From a checkpoint of a small transformer trained on Wikipedia: tied embeddings.
Each number is 200 + 30 x the weight over its row's rms, rounded and kept within 0 to 999. Layers, rows and columns count from 0. The size before them is the row's rms in percent of the matrix's.

# layer 2 attention value, 512x512, rms 0.054, rows 268-290, columns 64-127
099,215,165,233,152,180,254,201,192,200,199,200,211,221,209,233,211,182,184,192,177,203,207,174,209,233,163,250,247,230,163,213,170,186,179,150,226,200,207,199,218,244,202,229,154,204,163,159,198,213,206,156,202,200,209,200,206,268,164,185,156,200,217,166,236
096,191,194,220,192,195,234,228,160,200,191,245,202,224,192,192,194,179,210,175,203,229,207,179,206,185,196,174,232,175,253,222,210,206,198,235,220,164,169,186,159,189,236,180,203,210,214,261,226,220,180,173,201,124,216,206,224,229,213,237,198,209,220,236,238
097,217,185,204,215,254,172,178,238,205,198,224,130,187,268,243,118,210,226,230,229,223,203,201,174,212,148,180,176,219,189,193,191,175,210,179,203,202,157,104,221,204,156,178,217,150,192,210,201,152,222,220,188,204,210,199,226,182,223,200,243,153,165,205,174
093,187,205,211,192,173,193,237,199,179,220,186,204,222,187,201,168,150,172,211,175,225,166,227,176,186,225,218,185,254,219,205,166,155,252,150,155,209,168,193,213,194,221,209,134,188,181,199,219,214,193,263,191,203,195,201,223,208,235,190,211,235,204,230,206
102,256,168,207,193,235,210,191,235,178,213,183,194,190,195,146,192,206,207,212,186,183,188,148,210,179,198,196,160,195,182,221,232,212,151,179,255,175,204,251,191,192,160,208,260,221,183,195,222,200,212,158,219,200,141,215,274,175,179,207,235,208,150,196,237
098,241,177,232,143,254,240,213,194,213,190,229,166,119,201,214,226,207,216,205,222,214,186,198,178,196,195,196,280,191,186,170,228,250,180,177,193,251,239,208,219,209,212,186,198,158,173,166,156,167,180,195,169,218,195,177,177,182,214,185,187,201,180,167,235
090,254,186,208,176,186,197,186,223,201,216,220,227,202,211,223,184,217,203,255,182,231,215,200,222,162,202,139,189,198,201,194,192,143,194,222,203,187,162,216,167,151,169,163,208,182,257,207,229,152,239,189,187,208,194,205,213,191,206,250,264,169,210,171,191
087,226,215,239,201,195,191,214,166,197,168,188,208,213,175,221,226,199,192,171,192,225,226,192,235,202,204,219,254,199,205,236,174,228,209,205,162,171,206,202,235,207,166,194,195,182,138,172,237,194,195,229,173,163,207,182,204,204,197,174,180,233,192,177,257
101,270,167,199,183,218,233,174,231,209,185,212,232,190,186,152,182,217,199,245,191,221,220,114,174,192,160,154,204,177,231,179,254,208,191,207,213,167,197,190,163,198,190,240,228,248,177,177,230,157,183,191,195,171,149,209,218,223,192,207,209,175,158,190,217
096,194,186,183,167,160,207,238,175,189,239,132,256,200,166,231,239,237,222,213,176,193,255,208,191,230,202,229,235,237,262,256,210,197,204,199,192,210,253,194,175,207,207,202,224,182,197,191,205,155,247,205,211,153,227,277,180,229,145,214,179,242,212,211,182
107,245,190,215,156,159,163,228,208,183,237,126,220,248,206,206,238,180,160,214,205,191,188,186,177,202,215,220,195,296,156,205,169,145,195,159,254,174,121,173,236,208,203,185,167,182,138,167,196,209,193,183,202,197,193,220,219,155,212,181,184,203,236,136,184
084,221,186,195,219,211,192,210,172,226,179,199,215,212,198,238,188,189,224,191,221,242,208,202,215,181,209,240,231,158,180,242,180,181,188,192,212,225,218,201,164,160,179,190,237,203,186,184,211,212,204,221,185,207,156,212,201,154,245,198,176,177,191,215,242
094,239,196,192,161,215,141,199,241,206,201,183,215,211,218,210,160,184,215,251,140,238,230,210,220,219,195,151,169,265,181,191,187,199,185,180,177,187,165,218,185,143,208,168,170,186,247,173,229,182,187,162,211,183,209,252,225,160,213,259,236,203,176,210,188
097,207,166,179,190,220,188,170,186,217,166,285,196,177,203,199,183,240,223,230,215,225,179,178,203,183,219,159,170,150,207,192,229,230,232,232,164,162,186,152,178,203,174,137,209,229,221,191,223,194,209,216,203,242,201,163,199,195,267,224,245,132,187,235,205
116,228,222,241,123,169,208,243,184,197,242,193,228,225,198,223,215,183,159,171,180,209,195,216,160,205,251,249,300,229,200,216,163,164,215,193,157,234,204,206,225,218,226,177,179,198,151,184,218,204,207,185,200,147,260,174,204,199,173,204,161,238,211,139,208
083,161,220,254,193,226,213,195,206,184,169,222,206,177,231,205,182,237,177,217,143,209,205,202,218,214,187,210,182,221,221,141,240,188,216,203,181,157,193,182,214,253,248,190,174,184,240,184,150,167,192,201,235,240,191,227,174,230,155,240,247,162,217,172,166
097,204,222,236,180,214,233,216,217,250,238,247,173,195,206,213,205,248,222,193,123,217,221,195,162,201,203,246,266,203,218,201,217,211,252,204,189,207,188,169,224,200,249,191,199,186,227,260,146,161,192,178,197,237,219,257,180,251,219,213,160,150,200,181,193
116,222,198,164,198,204,186,196,230,195,179,149,184,223,205,173,240,161,178,223,201,171,219,117,203,252,205,191,181,151,198,171,191,163,186,257,272,200,216,190,158,196,221,183,202,181,193,208,148,233,248,209,187,176,189,243,192,171,186,203,191,243,224,208,192
100,190,248,241,193,201,176,165,185,211,187,226,245,208,210,222,229,190,187,181,168,222,192,228,219,231,221,182,178,215,162,187,191,120,211,229,174,96,210,170,217,218,216,172,206,197,231,194,203,254,181,236,205,239,173,161,180,191,175,200,208,183,215,197,210
091,183,208,160,175,160,215,223,207,209,220,133,194,212,184,202,185,230,186,203,233,186,256,197,215,223,255,227,173,191,218,254,207,219,225,293,236,206,202,247,172,213,198,210,196,222,199,296,222,190,204,195,248,120,225,260,195,210,191,202,161,210,221,209,165
087,146,263,234,186,220,245,178,210,252,247,228,245,211,196,210,209,224,188,187,212,194,181,227,238,184,182,248,256,201,227,192,210,123,183,238,202,271,199,210,181,244,178,216,228,206,239,181,205,206,192,199,219,200,167,163,204,205,202,116,146,202,238,186,185
086,188,201,209,200,233,190,188,219,252,217,155,167,192,177,218,162,226,193,214,194,174,232,218,217,186,192,206,223,197,221,208,197,216,182,209,195,289,221,201,213,200,209,183,181,175,214,233,195,222,211,252,203,213,225,134,142,222,131,175,225,178,183,155,129
083,140,164,167,183,217,233,234,209,217,189,244,234,144,211,186,234,227,219,216,216,137,209,198,202,187,201,187,175,190,199,190,209,146,221,239,215,185,167,166,199,150,175,216,214,224,233,237,213,228,217,147,165,206,235,232,206,142,214,274,183,246,187,210,186
# layer 2 attention output (transposed), 512x512, rms 0.0714, rows 268-289, columns 64-127
109,210,211,196,211,181,178,231,204,189,218,206,178,204,199,198,235,217,203,223,192,192,205,150,213,210,207,191,203,209,202,217,204,172,252,225,238,227,196,203,184,206,211,182,183,184,171,181,211,163,188,228,218,214,211,181,186,178,176,204,225,153,156,163,171
096,212,194,208,184,191,217,179,252,182,241,187,226,172,247,168,250,207,229,213,225,181,187,211,193,228,203,172,181,188,195,196,151,181,195,179,167,176,222,211,210,195,199,204,209,240,195,168,199,224,230,195,191,236,166,191,181,213,185,173,192,272,154,179,208
093,171,182,185,209,148,179,222,121,212,165,169,283,200,158,171,242,201,164,198,139,187,207,211,183,175,257,212,196,191,208,208,237,161,236,229,200,181,184,253,202,224,183,224,218,157,198,198,197,250,171,131,181,184,205,220,157,221,178,181,177,259,199,182,228
090,198,178,131,208,224,215,132,227,167,181,208,211,180,240,195,254,222,201,191,192,234,199,162,225,202,219,177,210,151,166,185,179,185,201,222,233,230,204,202,171,240,226,175,245,217,212,215,203,220,152,184,208,137,169,198,166,158,177,169,197,171,210,152,196
086,187,229,191,182,172,199,208,216,216,219,202,202,242,205,222,157,234,158,213,213,210,208,254,179,211,220,157,251,233,169,230,182,172,175,210,148,232,199,159,204,277,180,218,173,220,219,177,197,182,168,245,188,250,220,211,176,221,234,207,210,182,238,186,213
094,190,225,183,261,199,190,209,163,208,203,173,206,242,169,212,147,174,213,206,200,181,202,217,179,184,201,225,169,267,179,237,181,166,239,239,256,197,212,246,196,241,184,168,179,260,211,210,188,228,200,208,227,219,239,195,208,210,171,200,195,140,192,213,179
095,148,194,186,220,223,151,191,170,211,165,201,192,219,212,162,247,172,174,203,237,147,181,212,174,187,212,245,190,203,200,147,217,234,189,192,189,208,218,187,225,177,195,248,183,191,223,200,183,204,187,188,250,194,228,210,201,223,226,196,184,236,194,204,203
091,141,211,189,228,161,248,178,256,131,176,183,193,151,215,213,169,204,165,206,165,143,160,198,190,193,211,210,151,138,259,171,263,214,191,175,217,175,226,213,241,172,187,189,282,194,203,203,176,265,199,199,226,212,187,212,164,201,237,222,111,219,201,203,231
093,183,206,168,217,228,169,219,167,274,220,190,197,238,227,169,196,174,207,209,223,170,140,267,219,207,211,211,175,226,159,234,145,194,195,195,173,232,183,244,199,237,149,198,157,201,210,176,178,214,221,206,226,193,180,234,219,218,221,248,274,204,213,177,224
091,236,265,207,238,192,221,168,232,187,206,239,171,216,198,175,215,194,147,219,201,183,193,161,178,192,184,165,197,147,134,164,211,204,190,195,216,171,157,170,205,213,172,165,186,176,169,193,242,195,224,192,199,218,190,236,180,182,226,251,206,177,191,209,209
115,240,179,222,208,201,216,148,162,197,121,228,181,159,194,171,203,211,257,199,162,197,217,216,245,223,203,226,251,195,193,164,226,204,212,210,240,235,253,207,175,188,148,172,187,176,205,215,241,213,185,246,157,189,240,184,181,207,166,238,200,181,198,182,192
094,148,208,225,204,184,196,214,238,168,217,162,226,157,205,214,196,185,155,200,226,147,215,196,192,166,212,153,186,217,201,152,264,241,147,199,238,207,182,196,233,187,193,195,229,186,185,238,226,249,161,140,240,202,254,169,178,262,183,204,182,229,203,185,197
089,198,203,235,226,210,209,219,162,194,209,255,206,180,171,202,223,180,184,245,224,163,149,201,215,158,177,226,175,200,238,250,225,193,163,213,201,180,219,217,267,219,175,261,227,166,135,203,232,234,225,227,195,213,192,219,172,195,206,187,184,222,230,210,238
084,177,207,192,271,189,233,199,225,224,267,164,248,202,238,161,195,210,200,185,180,164,230,270,178,250,164,246,194,180,186,212,166,195,202,206,207,203,180,228,197,189,194,242,173,234,194,188,156,208,178,237,201,170,202,292,176,260,216,180,148,239,180,217,241
110,195,208,226,225,231,186,212,263,154,145,202,193,164,172,191,230,225,195,178,206,169,224,148,274,189,168,157,150,205,225,191,221,237,192,165,245,229,178,156,229,206,203,184,210,181,206,226,246,162,211,193,164,240,196,191,178,190,167,202,200,143,208,189,150
085,257,191,161,177,184,160,217,143,253,232,202,160,234,168,217,233,209,193,213,241,191,196,143,190,173,196,197,229,200,178,234,179,188,198,190,185,201,192,188,187,187,206,260,187,235,212,245,198,158,200,167,167,185,176,205,225,148,199,200,208,215,212,216,210
083,173,196,189,198,185,205,259,161,176,172,189,187,177,230,203,180,178,166,213,234,170,262,174,246,208,194,126,199,245,211,214,165,225,161,188,210,229,177,182,172,185,218,205,182,257,188,165,214,214,207,204,234,212,193,174,215,198,184,195,202,195,225,220,153
104,202,189,234,203,184,184,220,198,227,167,234,204,154,140,217,176,183,203,210,204,199,192,241,251,162,175,220,198,236,213,223,176,245,168,168,200,230,168,209,207,178,185,146,160,208,211,195,252,165,173,211,215,231,217,189,238,185,201,213,200,185,167,167,171
093,167,215,208,206,164,225,209,217,197,218,152,202,193,235,158,272,206,190,168,170,155,247,170,215,205,124,237,196,145,248,189,207,286,183,173,196,213,153,223,201,220,212,259,213,150,175,188,180,148,194,198,250,142,222,212,211,222,234,166,150,213,215,204,206
075,201,202,235,213,232,163,206,256,196,209,244,155,202,202,222,217,211,228,206,210,233,179,191,163,213,152,196,256,191,191,190,133,220,199,179,178,171,175,159,242,217,258,181,211,155,237,177,220,229,226,238,159,255,225,146,218,175,200,219,216,182,182,210,195
082,207,149,173,205,209,212,212,173,192,154,208,196,241,184,186,230,191,226,179,202,187,218,252,181,195,184,178,203,227,153,257,243,259,221,206,244,179,190,213,203,162,245,224,162,183,196,220,178,222,188,231,218,206,208,193,167,227,198,249,154,244,177,247,210
086,165,199,210,185,206,216,199,176,172,213,227,219,223,257,193,223,149,194,229,203,199,198,184,202,199,186,151,194,185,232,196,168,199,202,221,203,172,166,186,232,182,172,206,190,230,150,196,225,182,211,165,184,221,169,180,199,186,216,238,201,222,173,216,201
# layer 2 attention query, 512x512, rms 0.0598, rows 288-319, columns 64-127
111,203,166,176,167,215,209,145,241,182,243,240,215,229,190,170,179,219,218,249,213,164,242,212,197,172,176,149,178,208,227,171,228,220,242,165,215,176,220,226,181,235,217,177,213,263,243,265,210,153,215,201,195,227,198,224,208,176,265,144,243,211,164,212,177
111,210,237,251,215,200,138,235,211,184,183,212,216,218,220,172,214,195,216,240,178,166,216,223,219,221,177,215,208,177,194,215,178,214,179,199,194,200,182,249,199,143,143,211,233,148,220,176,228,179,188,169,254,192,208,173,205,202,225,189,201,194,192,221,148
105,193,212,184,197,190,141,225,161,208,188,220,263,202,157,287,217,177,222,150,216,202,215,226,183,215,175,228,222,199,193,152,178,186,170,219,175,172,169,247,214,184,198,206,216,114,196,208,169,234,233,194,167,204,207,179,205,255,180,177,223,180,158,225,199
120,193,262,225,204,167,246,196,260,193,173,201,212,152,249,187,221,210,182,218,254,157,211,175,210,193,169,161,140,189,185,246,254,237,247,210,194,158,211,181,190,181,200,174,235,242,213,211,220,211,190,253,251,238,190,190,178,182,213,213,179,170,181,228,136
101,195,186,178,180,205,262,123,244,189,208,194,167,152,234,197,207,222,174,176,216,217,190,191,225,179,158,172,175,209,192,196,219,177,230,177,236,213,264,165,158,207,211,200,184,324,221,194,234,213,207,228,203,204,188,205,194,222,164,208,163,234,202,193,260
124,226,165,144,171,202,201,197,176,218,209,184,205,201,181,212,202,240,185,202,201,192,202,223,174,178,222,167,208,186,207,165,206,208,236,159,183,201,229,191,160,253,217,152,174,252,205,262,200,206,217,198,160,192,222,172,182,219,194,176,230,176,191,209,234
102,216,201,193,228,231,194,266,234,190,235,251,207,242,171,207,223,167,235,175,194,170,235,214,215,219,186,198,186,214,193,193,183,234,220,204,179,171,172,237,171,192,213,184,188,131,204,251,218,227,192,204,219,233,226,209,199,178,290,172,255,180,206,194,193
100,197,180,206,200,184,252,142,219,198,176,230,221,187,180,192,171,192,185,217,198,234,161,214,208,181,181,222,177,228,191,180,220,179,217,209,225,192,227,163,219,213,195,234,238,233,185,184,162,197,212,205,164,207,193,225,204,200,183,194,189,276,203,219,205
126,165,199,224,163,218,159,187,179,203,225,196,184,234,178,203,189,217,228,220,203,186,217,178,179,206,228,222,229,185,217,192,181,209,132,235,196,189,141,260,262,200,196,226,223,144,210,224,164,160,217,181,209,208,175,237,205,199,233,165,212,161,186,190,171
105,206,219,235,211,218,140,234,218,181,224,245,224,275,190,165,218,203,234,208,197,155,229,220,214,267,176,203,199,205,204,167,167,180,166,203,211,207,194,231,181,175,220,217,181,157,230,214,228,211,164,191,237,187,212,189,179,198,254,149,202,200,184,187,168
096,157,187,208,147,170,255,140,215,221,176,130,167,144,232,248,216,209,182,203,195,222,169,164,237,161,219,161,192,197,196,216,212,210,239,203,196,176,232,170,233,214,201,185,211,259,200,216,193,221,229,245,205,184,186,182,186,221,115,240,187,227,199,221,195
100,233,221,234,197,165,277,210,194,193,228,240,173,196,223,173,185,150,184,169,199,216,178,151,202,250,186,222,171,255,227,239,192,188,235,207,202,191,158,195,155,151,236,214,187,205,200,187,264,218,179,199,240,210,169,242,215,174,184,215,157,209,236,167,232
114,182,237,201,216,170,126,197,202,191,224,279,251,211,195,165,188,186,185,190,227,215,199,214,189,202,188,271,179,223,204,212,180,214,134,254,215,207,167,255,241,140,191,239,222,164,213,142,180,176,198,146,180,184,189,214,251,194,233,174,138,162,214,198,193
126,172,213,214,193,201,197,228,240,221,192,188,226,197,205,251,165,195,241,236,187,180,200,175,198,214,223,220,150,241,214,167,211,234,208,220,172,195,177,218,249,223,212,195,226,164,171,219,172,254,190,210,191,221,239,257,198,152,189,182,224,196,165,244,162
142,237,247,209,220,169,221,235,218,226,183,173,179,141,235,177,253,222,153,168,227,210,183,211,164,207,212,203,187,181,193,232,224,214,227,200,183,202,198,158,132,179,208,176,189,259,185,184,228,224,221,218,188,224,192,170,197,186,168,276,176,160,228,180,188
115,160,207,234,190,242,127,184,237,168,213,229,212,217,219,188,228,197,252,231,198,218,211,185,213,252,199,213,176,241,203,209,169,202,147,236,198,245,165,275,245,161,205,212,201,137,211,156,185,194,177,187,205,236,189,241,220,196,210,227,174,171,207,192,183
112,210,215,200,223,176,195,150,263,180,166,196,184,166,230,169,237,203,174,208,208,245,196,232,208,208,206,234,253,204,151,217,193,196,184,190,201,216,216,180,202,170,163,177,222,237,176,176,204,213,206,215,173,201,204,198,207,213,193,238,159,229,251,203,183
128,249,224,168,227,197,246,170,282,183,199,209,169,177,205,197,234,207,170,188,241,200,178,203,187,207,219,236,203,199,184,206,215,217,235,157,179,196,192,198,142,215,203,162,198,261,207,234,246,229,196,246,192,250,214,230,196,180,200,186,181,215,234,190,210
128,230,197,182,195,185,238,217,223,212,214,199,190,168,212,227,234,207,202,169,204,194,212,231,189,216,205,153,219,223,194,176,213,218,254,170,197,176,217,154,146,202,239,159,160,255,203,255,216,227,206,243,150,220,227,195,175,178,232,213,215,197,224,204,198
115,198,182,160,188,177,226,144,215,198,185,167,207,126,198,246,185,182,181,198,212,212,193,217,172,170,189,200,201,187,187,164,236,189,244,140,164,165,191,191,182,230,148,205,210,260,172,216,186,199,266,233,145,202,194,188,177,247,143,219,204,253,192,243,214
126,205,164,199,184,207,206,189,222,209,235,182,128,228,108,214,182,227,199,176,226,222,140,138,182,166,229,230,159,174,202,210,220,209,220,215,206,189,196,190,206,269,231,207,182,249,184,224,193,187,209,236,158,220,197,212,190,212,190,190,170,211,186,191,251
108,188,212,220,202,199,186,229,124,225,223,204,251,226,194,229,140,141,232,209,181,174,219,187,177,234,178,226,157,215,210,187,196,187,167,204,192,200,173,244,221,181,184,244,211,127,185,167,198,199,197,159,237,158,187,212,205,201,181,181,221,194,168,216,210
120,208,159,189,181,223,179,193,193,195,224,240,171,231,145,219,155,182,256,161,176,198,213,210,246,164,171,201,231,170,180,175,162,185,178,220,230,223,212,192,204,235,188,239,176,188,205,248,172,156,169,199,181,200,206,187,210,203,277,146,229,234,158,230,236
116,188,225,195,206,184,245,173,276,174,245,212,137,201,242,177,213,211,184,191,242,157,224,195,225,195,188,155,200,190,188,227,213,226,235,193,210,179,206,176,125,197,241,170,194,276,246,258,232,174,173,270,215,256,179,218,216,157,282,215,167,193,208,180,191
125,186,236,221,202,175,213,217,161,228,179,183,201,209,220,214,168,211,191,202,167,211,187,151,236,203,200,188,193,222,244,214,189,214,184,266,242,194,200,148,222,170,273,223,190,206,215,210,190,227,156,210,192,147,209,215,221,165,217,181,157,193,183,192,187
101,216,236,209,217,168,209,222,130,261,156,197,256,169,213,215,191,176,183,200,179,234,161,201,174,200,218,252,187,194,226,190,178,187,171,237,179,197,170,203,230,138,199,243,231,150,166,157,186,231,220,150,209,146,179,192,207,206,160,186,176,209,217,203,181
100,183,157,152,160,199,215,150,172,205,211,183,220,170,160,220,176,220,184,235,193,236,163,225,169,164,218,212,198,228,228,156,212,188,222,159,184,192,216,188,205,233,196,205,228,230,188,192,173,192,271,203,151,191,178,207,188,231,139,189,213,234,216,210,209
119,217,227,210,165,164,179,152,217,218,208,201,218,149,233,182,231,221,209,204,221,242,210,243,154,169,208,167,208,172,177,157,192,192,204,200,197,186,202,196,180,193,203,187,213,251,197,224,197,169,223,208,136,231,199,191,190,230,204,201,153,171,203,224,159
110,251,195,171,185,172,281,196,161,247,177,156,188,196,181,256,163,187,192,199,188,186,195,221,178,132,224,205,235,158,200,178,208,212,232,189,165,146,181,162,205,226,206,176,257,197,173,284,206,195,216,216,206,178,209,223,167,179,210,137,253,234,176,235,140
112,181,172,172,180,231,144,214,210,179,212,124,173,199,189,188,205,261,173,204,216,183,205,200,174,169,262,173,222,161,207,242,237,237,199,177,173,197,206,199,218,263,180,150,213,216,195,204,186,155,207,197,164,205,208,206,196,207,192,228,220,126,186,194,210
112,217,206,232,187,185,251,210,146,199,195,165,185,196,178,172,174,180,169,228,225,204,180,116,170,204,227,201,175,221,249,271,227,228,245,217,185,165,155,186,224,195,211,197,241,200,171,232,219,180,212,208,249,183,181,238,187,180,189,195,176,172,208,190,202
102,206,185,178,199,217,114,221,185,186,250,264,208,257,149,230,204,194,247,171,207,176,249,237,191,227,184,202,238,190,187,144,169,197,175,197,210,206,195,238,179,216,210,183,153,154,222,217,185,196,179,183,159,215,245,170,196,217,255,167,215,193,178,215,216
# layer 2 attention key, 512x512, rms 0.0502, rows 288-319, columns 64-127
114,201,245,195,211,179,217,220,209,172,203,159,183,152,223,176,193,190,207,187,198,241,267,205,197,227,221,212,184,203,227,203,194,175,188,166,204,211,200,195,145,156,174,175,206,209,186,211,168,199,218,169,203,205,203,249,185,207,224,239,177,244,213,209,186
083,198,146,204,212,177,188,193,178,253,165,250,227,196,218,181,170,128,189,174,212,179,189,249,168,168,239,209,172,222,221,167,174,206,245,210,219,173,217,190,235,203,172,218,211,176,168,179,210,221,224,182,212,171,251,213,228,217,243,169,242,222,236,200,175
102,200,132,203,209,188,223,149,211,267,184,189,236,239,191,195,152,166,212,185,183,152,171,190,183,187,220,216,215,178,175,217,169,192,217,237,228,166,227,187,235,209,160,255,201,178,184,210,207,212,213,221,217,155,210,212,238,228,219,165,224,230,227,197,210
139,230,196,226,164,143,216,184,196,205,182,220,205,190,219,209,254,169,168,222,163,232,213,237,178,207,164,191,212,213,215,216,195,173,244,220,149,182,197,271,225,188,199,164,220,160,209,162,181,102,210,212,185,229,143,190,206,185,208,184,171,224,166,145,146
090,220,277,181,186,204,207,223,232,169,223,161,159,193,186,218,233,254,190,221,193,224,232,178,216,232,186,201,205,200,208,221,227,206,185,154,164,232,162,205,161,206,215,161,187,209,229,226,179,168,189,190,184,237,181,192,163,179,169,234,155,193,178,181,185
103,184,227,172,196,208,236,224,222,153,222,130,185,199,210,182,188,240,221,160,210,211,231,159,252,213,224,179,227,209,170,221,195,203,185,178,231,226,229,168,209,215,210,226,189,216,205,214,180,184,155,199,208,180,163,209,194,222,179,222,171,228,175,209,256
089,214,142,211,222,191,188,152,203,262,163,212,223,210,224,211,146,138,166,181,202,190,192,216,160,193,257,221,162,233,188,151,186,179,214,211,198,178,237,201,235,210,165,231,229,163,207,200,193,223,212,203,209,150,225,231,240,223,244,151,256,237,228,202,194
092,197,249,219,186,212,185,231,201,131,211,205,191,178,190,193,252,244,200,234,205,238,222,200,209,226,132,207,197,172,223,249,226,211,134,163,171,245,162,232,142,168,217,132,169,199,218,214,182,183,184,185,204,250,192,184,147,179,167,238,159,178,191,221,181
118,175,147,192,226,184,193,194,196,251,216,217,215,201,207,183,204,177,262,188,207,157,188,200,167,183,253,211,199,178,213,198,174,184,247,225,231,190,200,181,152,211,191,238,214,232,174,189,231,236,209,231,208,196,260,224,251,223,206,168,194,209,228,212,225
086,195,157,197,217,185,187,179,197,271,176,231,190,191,224,196,163,125,171,174,211,175,196,228,144,180,242,208,181,230,201,146,161,202,239,212,192,171,222,199,222,194,173,220,223,168,188,201,203,214,229,187,203,166,258,229,234,227,244,166,231,227,227,204,187
083,204,240,196,177,209,222,217,211,140,234,180,189,187,186,199,230,261,212,227,208,247,215,191,213,224,153,199,196,178,210,238,246,202,170,180,183,241,171,219,170,180,231,160,182,214,233,176,199,155,179,207,197,232,167,179,176,157,172,221,138,177,166,166,191
092,236,168,202,205,221,162,175,182,226,132,212,209,218,216,220,177,168,136,205,182,196,174,236,190,186,203,218,150,209,209,149,161,191,229,232,188,146,208,170,229,222,187,211,204,191,199,187,174,212,211,198,183,165,191,188,237,212,251,196,242,177,197,191,166
094,204,175,174,187,208,199,205,178,246,184,224,217,224,215,213,180,170,198,188,192,125,176,213,181,180,196,188,221,161,241,160,143,221,223,216,206,151,245,192,251,218,190,243,195,185,197,212,180,239,177,218,218,149,237,185,215,227,206,202,234,204,201,239,176
129,217,115,212,216,172,192,166,166,190,195,248,169,152,234,202,153,190,232,234,177,216,209,216,147,183,175,218,171,215,160,197,198,196,153,244,182,173,242,231,245,152,215,199,207,224,189,179,235,197,207,183,213,205,180,242,204,198,227,169,209,226,171,197,191
119,196,204,161,172,233,201,202,214,177,201,166,207,241,146,205,221,259,179,188,199,202,180,167,252,200,201,163,221,180,185,210,194,188,207,209,214,180,214,202,252,230,220,210,183,188,200,181,182,164,168,219,189,168,107,152,194,208,200,215,186,163,167,185,225
108,222,179,187,206,212,193,191,172,241,204,236,195,195,228,221,194,146,200,195,198,157,180,203,160,191,226,217,166,221,217,157,207,204,239,215,188,163,156,171,182,276,158,224,204,247,208,206,238,248,224,197,183,221,253,219,214,204,195,192,240,183,219,189,221
091,185,278,203,169,228,193,250,197,157,238,208,188,207,183,212,265,260,195,209,210,213,212,189,216,204,161,183,182,203,223,235,229,213,204,156,196,237,171,222,172,211,252,152,178,219,233,209,198,187,198,200,195,245,180,163,149,166,121,235,164,163,183,212,204
114,207,252,193,184,224,175,230,225,179,211,152,157,218,187,217,220,246,164,188,195,223,251,200,208,199,197,191,139,238,217,206,195,180,233,167,193,212,178,174,190,241,214,184,201,231,228,222,183,196,195,188,183,214,160,178,195,211,147,211,172,163,151,193,212
092,192,239,199,193,219,213,214,227,167,229,167,158,219,195,211,226,235,180,191,208,224,225,154,213,222,178,184,190,216,150,237,219,183,190,194,162,235,177,222,182,212,248,182,201,196,237,211,201,162,179,198,187,217,131,194,160,186,146,210,166,206,177,171,211
087,200,253,224,174,197,220,197,201,134,228,173,197,187,174,196,227,273,233,218,167,242,208,181,235,196,142,195,198,188,177,266,222,176,174,194,209,226,186,220,170,172,233,175,197,223,214,199,199,180,195,212,211,223,149,179,179,169,153,231,167,164,184,193,209
108,194,230,166,175,225,212,212,220,158,195,113,197,237,145,204,176,268,232,171,193,178,236,179,268,200,214,164,236,164,211,229,196,189,157,196,223,213,211,159,186,225,189,206,189,232,196,245,178,228,156,206,182,171,186,168,195,244,177,203,174,185,158,188,251
085,214,140,210,224,174,196,164,170,234,165,244,222,182,225,184,149,138,204,204,193,191,159,222,178,180,198,226,196,200,198,166,178,196,213,233,207,156,241,185,247,182,172,236,210,182,174,179,204,225,201,189,219,173,232,228,238,210,261,187,249,210,218,224,176
121,205,239,208,218,176,225,222,231,208,228,172,181,192,224,199,165,163,218,190,218,215,224,181,161,222,241,229,202,205,214,188,212,223,151,164,209,251,215,215,154,175,185,200,193,202,222,258,189,250,200,222,220,178,288,244,188,196,190,175,206,254,246,179,195
101,215,294,195,176,195,207,241,226,201,239,158,148,206,192,221,241,204,165,206,204,229,235,176,209,243,205,173,197,204,209,205,229,184,204,170,147,217,177,237,166,228,221,165,215,200,226,218,191,160,196,210,150,227,180,188,175,188,147,210,158,207,163,151,196
128,191,173,208,221,158,223,203,198,258,199,243,190,213,226,229,191,112,213,239,205,174,180,203,151,214,191,206,254,186,181,185,189,234,164,219,141,205,224,255,209,190,197,187,201,169,215,208,206,156,180,225,201,175,231,214,215,203,215,173,195,251,200,160,155
093,193,127,211,210,191,182,185,168,217,164,250,232,223,208,204,169,184,215,213,193,177,148,215,182,168,189,219,201,190,200,172,171,224,198,239,208,186,243,197,271,177,205,221,177,155,207,172,192,190,170,204,232,160,220,193,231,205,237,183,221,187,209,216,173
085,181,244,205,192,201,201,230,221,135,225,169,194,189,185,178,240,277,244,209,211,227,226,184,243,217,156,190,210,180,206,260,222,190,169,182,206,236,174,182,152,183,228,170,186,255,204,204,196,188,175,181,199,243,198,183,174,174,164,232,151,184,187,220,215
091,192,262,186,164,200,238,257,204,181,269,181,180,209,210,202,238,230,220,201,190,204,222,153,212,219,156,147,238,180,214,250,194,215,208,162,197,227,188,234,185,206,223,160,179,217,227,198,197,135,169,213,209,204,170,183,162,170,131,239,166,211,168,184,232
110,176,204,250,224,148,195,223,204,166,222,224,185,172,211,178,208,223,230,249,213,276,211,206,177,217,160,215,203,224,193,244,212,194,163,191,200,255,253,245,176,94,225,157,203,185,221,171,186,154,187,217,234,228,185,205,201,184,201,184,161,252,168,203,168
103,189,217,171,174,218,223,212,220,144,224,150,207,210,170,183,215,266,233,175,204,198,214,150,262,199,212,180,234,171,161,235,207,185,205,216,253,194,206,174,195,233,235,229,190,262,166,196,211,225,188,213,191,221,140,174,182,209,168,217,188,180,180,229,263
106,194,156,210,205,188,195,184,185,184,129,227,247,190,228,205,170,174,183,213,183,213,174,249,212,175,195,232,187,160,210,185,169,180,225,246,208,153,231,180,198,177,204,209,197,195,200,162,166,221,202,214,208,192,186,181,274,210,282,207,223,200,209,203,155
097,205,195,190,232,199,206,186,215,271,206,183,201,188,221,195,144,140,200,157,201,161,212,187,168,187,275,207,194,223,193,167,168,185,238,195,225,181,227,167,220,225,158,254,219,186,185,255,215,251,233,200,202,163,241,242,224,246,204,169,241,247,234,204,215